Weights of a small transformer language model: rotary positions.
Each number is 128 + 24 x the weight over its row's rms, rounded and kept within 0 to 255. Layers, rows and columns count from 0. The size above them is the row's rms in percent of the matrix's.

# layer 5 attention key, 448x224, rms 0.375, rows 309-314, columns 0-111
size [105 115 106  91 101 109]
[[118  94 116 143 120 142 110 161 144 112 102 138 188 143 159 145  62 193 144 135 167 129  84 134 134 125 127  80 104 123 105 134 122  88 138 141  99  88 135 120 141 120  95 113  87 143 147 123 148 115  98 120 113 147 120 136  91  98 121 109 126 132 116 154  97 128 106  93 142  95 183 107 134 123  88 138 109 202 148 115  97 113 179 120 142 154 136 109 138 130 127 113 149 113 148 112  97 146 143 135 142 121 113 123 111 118 160 100 126 121 136 135]
 [138 127  96 168 160 124 148 130 122 125 180 125 136 140 188 152 140 134 150 130 130 172 119 161 125 134 136 114 121 135 134 118  98  73 108 143 121  89 136 119  99 144 140 132  92  90 138 109 103 133 152 133 166 111 139 128 128 145 140 150 128 162 146 132 158 140 156 111 138 107 120 142 116  70 119 125 141 106 123  92 160 155 137  92  79 133 162 127 122 139 170 135 136 134 173 132  90 126 113 104 137 131 122 102 141  73 144 125 111 153 149  82]
 [138 152 144 112 131 139  87 128  97 143 125  93 124 159 112 143 155  97 131 150 210 154 149 104  85 125 173 176 118 130 120  79 114  91 147 169 166 142 135 119 130 193 143 137 101  87 122 129 107 148 108 136 160 187  90 125 159 141 115 144 133 101  67 140 117 135 100 147 120  98 115 125 146  98 118 160 112 114 158 138 146 116 120 110 136 131 121 146 155 107 140  85  89 145  97 136 135 144  85 103 121  86 123 139 157 108 110 114 120 137 142 138]
 [128 178 150  93 154  90 154 107 156 132  92 123  69 102 120  73 136 133 159 117 120 103 112 122 211 113 159 118 131 103 117 144 114 134  88 158 155 156 152 141 114 142 129 149 104  82 109 166 146  97 141 102 125 123 122 145  94 117 162 113 142 171 128 164 123 148 134 117 149 124 141  64 140 148 147 107 155 123 135 106 121 139  93 156 146 108 158 134 110 143 113 150 108  72 147  92 118 119 112 127 113 142 173 142 115 101 163 111 154 114 144  99]
 [137  64 146 128 124 135 108 134 119 137 121 180 121 141 116  84 110 122 141 144 128 152 176 141 162 143  90 177 136 143 117 155 120 131 138 143 147 140  89 132 126 153 160 163 141 142  95  61 150 124  97 116 117 167 110 130 104 113 140  83 114 134 166 154 118 129 115 131 158 121 146 130 135  98 143 123 141  85 120 111 130 131 115 133 130 105 126  97 109 128 137 148 138 140  90 111 109 155  89 154 121 129  97 125  91 177 186 144 169 156 126 129]
 [117 120 140 163  80 143 126 127 144 102 177 133  94 100  84 156  70 125 111  82 121 111 106  92 169 151 108 158 163  88  81 132 116 135 184  86 148 134 122 109 112 130 137 121 122 126 147 144 117 121 140 123  69 116 152  95 110 156 109 129 123 125 136 117  96 106 118 156 128 157 138 105 113 118 111 165 105 139  91 148 123 126 128 143 118 114 157  91 122 135 135 130 140 109 126 134 144 137 111 118 185 150 135 134 125 153 160 164 149  91 133  83]]
# layer 5 attention query, 448x224, rms 0.382, rows 310-315, columns 0-111
size [ 98 102 100  97  98  88]
[[131 130 150 110 121 118  95 109 152  97 130  98  85 151 127 131 154 115 150 125 135 156 115 178 134 156 166 120 124 110 101 158  81 150 102 101  97 155 116 120 123 148 156  97 160 104  80 134 170 136 166 124 136 135 136 154 144 109 109 140 157 127 120 135 150 149 121 108  93 115  66 137 157 156 170 149 153 143 208 148 137  94 141 128 134 122 139 150 115 126 122 140 122 143 119 150 138  93 105 167 157 137 108 127 113 119  94 132 113 184 146 116]
 [128 129 144 145 109  88 144  69 102 113 124 110 112 143 121 155  91 124 109 139 137 140 128  94  94 135 126 114 115 160 105 133 169 110 123 148 144 152 118 143 119 109 120  90 148 127 148 105 138 140 118 119 140 134 149 129 113 133 122 166 127 132 149 102 156 119  93 129 101 144 148 173 156 129 177  92 150  81  83 127 139 148  78  73 158 140 100 128 107 166 145 149  99  92  94 123 160 146 111 136 120 147 134  78 161 138 140 146 114 101 150 102]
 [139 129 185 141 127 117 150 102  98  88 122 117 153 182 102 130 111 136 121 109 107 122 129 114 121 160 110 165 125 118 149 135 126 119 115 161 116 153 121 153 132 105 120 153  95 153 129 126 101  83 114 145 139 135 152 139 132 178 110 101 128 144 167 148 137 142 172 164 146 101 107  79 163 141 106 124 128 137 107 185 136 144 174 144 135 152 147  82  88 117 107 180 158 133 107 135 136 143 154  97 137 131 124  90 110 143 111 149 152 135 160 108]
 [123  97  99 175 135 162 155 128 127 109 174 169 133 153 172 136 130  88 202  87  77 113 139 117  87 119  99 130 128 126 137 150 130 117  95 146 153 143 118 165 132 151 139 159 133 147 133 162 143 145  93 135 107 124 101 125  94 156 144 120 127 128 117 120 158 154 133 116 142  91 126 127  96  85 120 104 146 118 101 111 146 143 114 110 133  95 165 155 138 116 148  97  97 125 145 149 154 153 127 136 106 132 145 117 151 142 113 140  84 139 128 114]
 [101  68 150 127 117 189 137 153 122 127 115 124 101 102 148 105 124 121 139 110 171 103  94  86 173 127 123 202 150  67 129 126 132 118 145 130 156 135 142 102 147 120 121 110 100  97 124 131  96 124 114 154 133 129 144  91 132 109 110 100  93 148  75 125 101 104 145 105 157 122 135 139 149 156 109 125 140 127  98 139 155 164 110 128 104 155  93 111 153 105 133 109 143 102 124 145 131 140 131 107 138  86 126 132 148 146 113 159 149 125  96 151]
 [123 136 160 129 138 106 116 131 139 130 159 114 118 131  90 106 122 116  72 145 139 175 122 134 138 162 115 110  93 138 171 127 121 140 145  88 105 152  77 135 122  95 158 131 153 111 129 106 112 150 128 103 116  93 171 127 129 137 136 100 164 126 143  84  89 168 131  95 132 115  95 136 111 147 167 135  90 118 108 108 141 126 119 130 143 151  90 127 142 136  96 127 117 185 156 127 116 129 147  71  74 138 126 157 132 120 129 139 114 132 136 131]]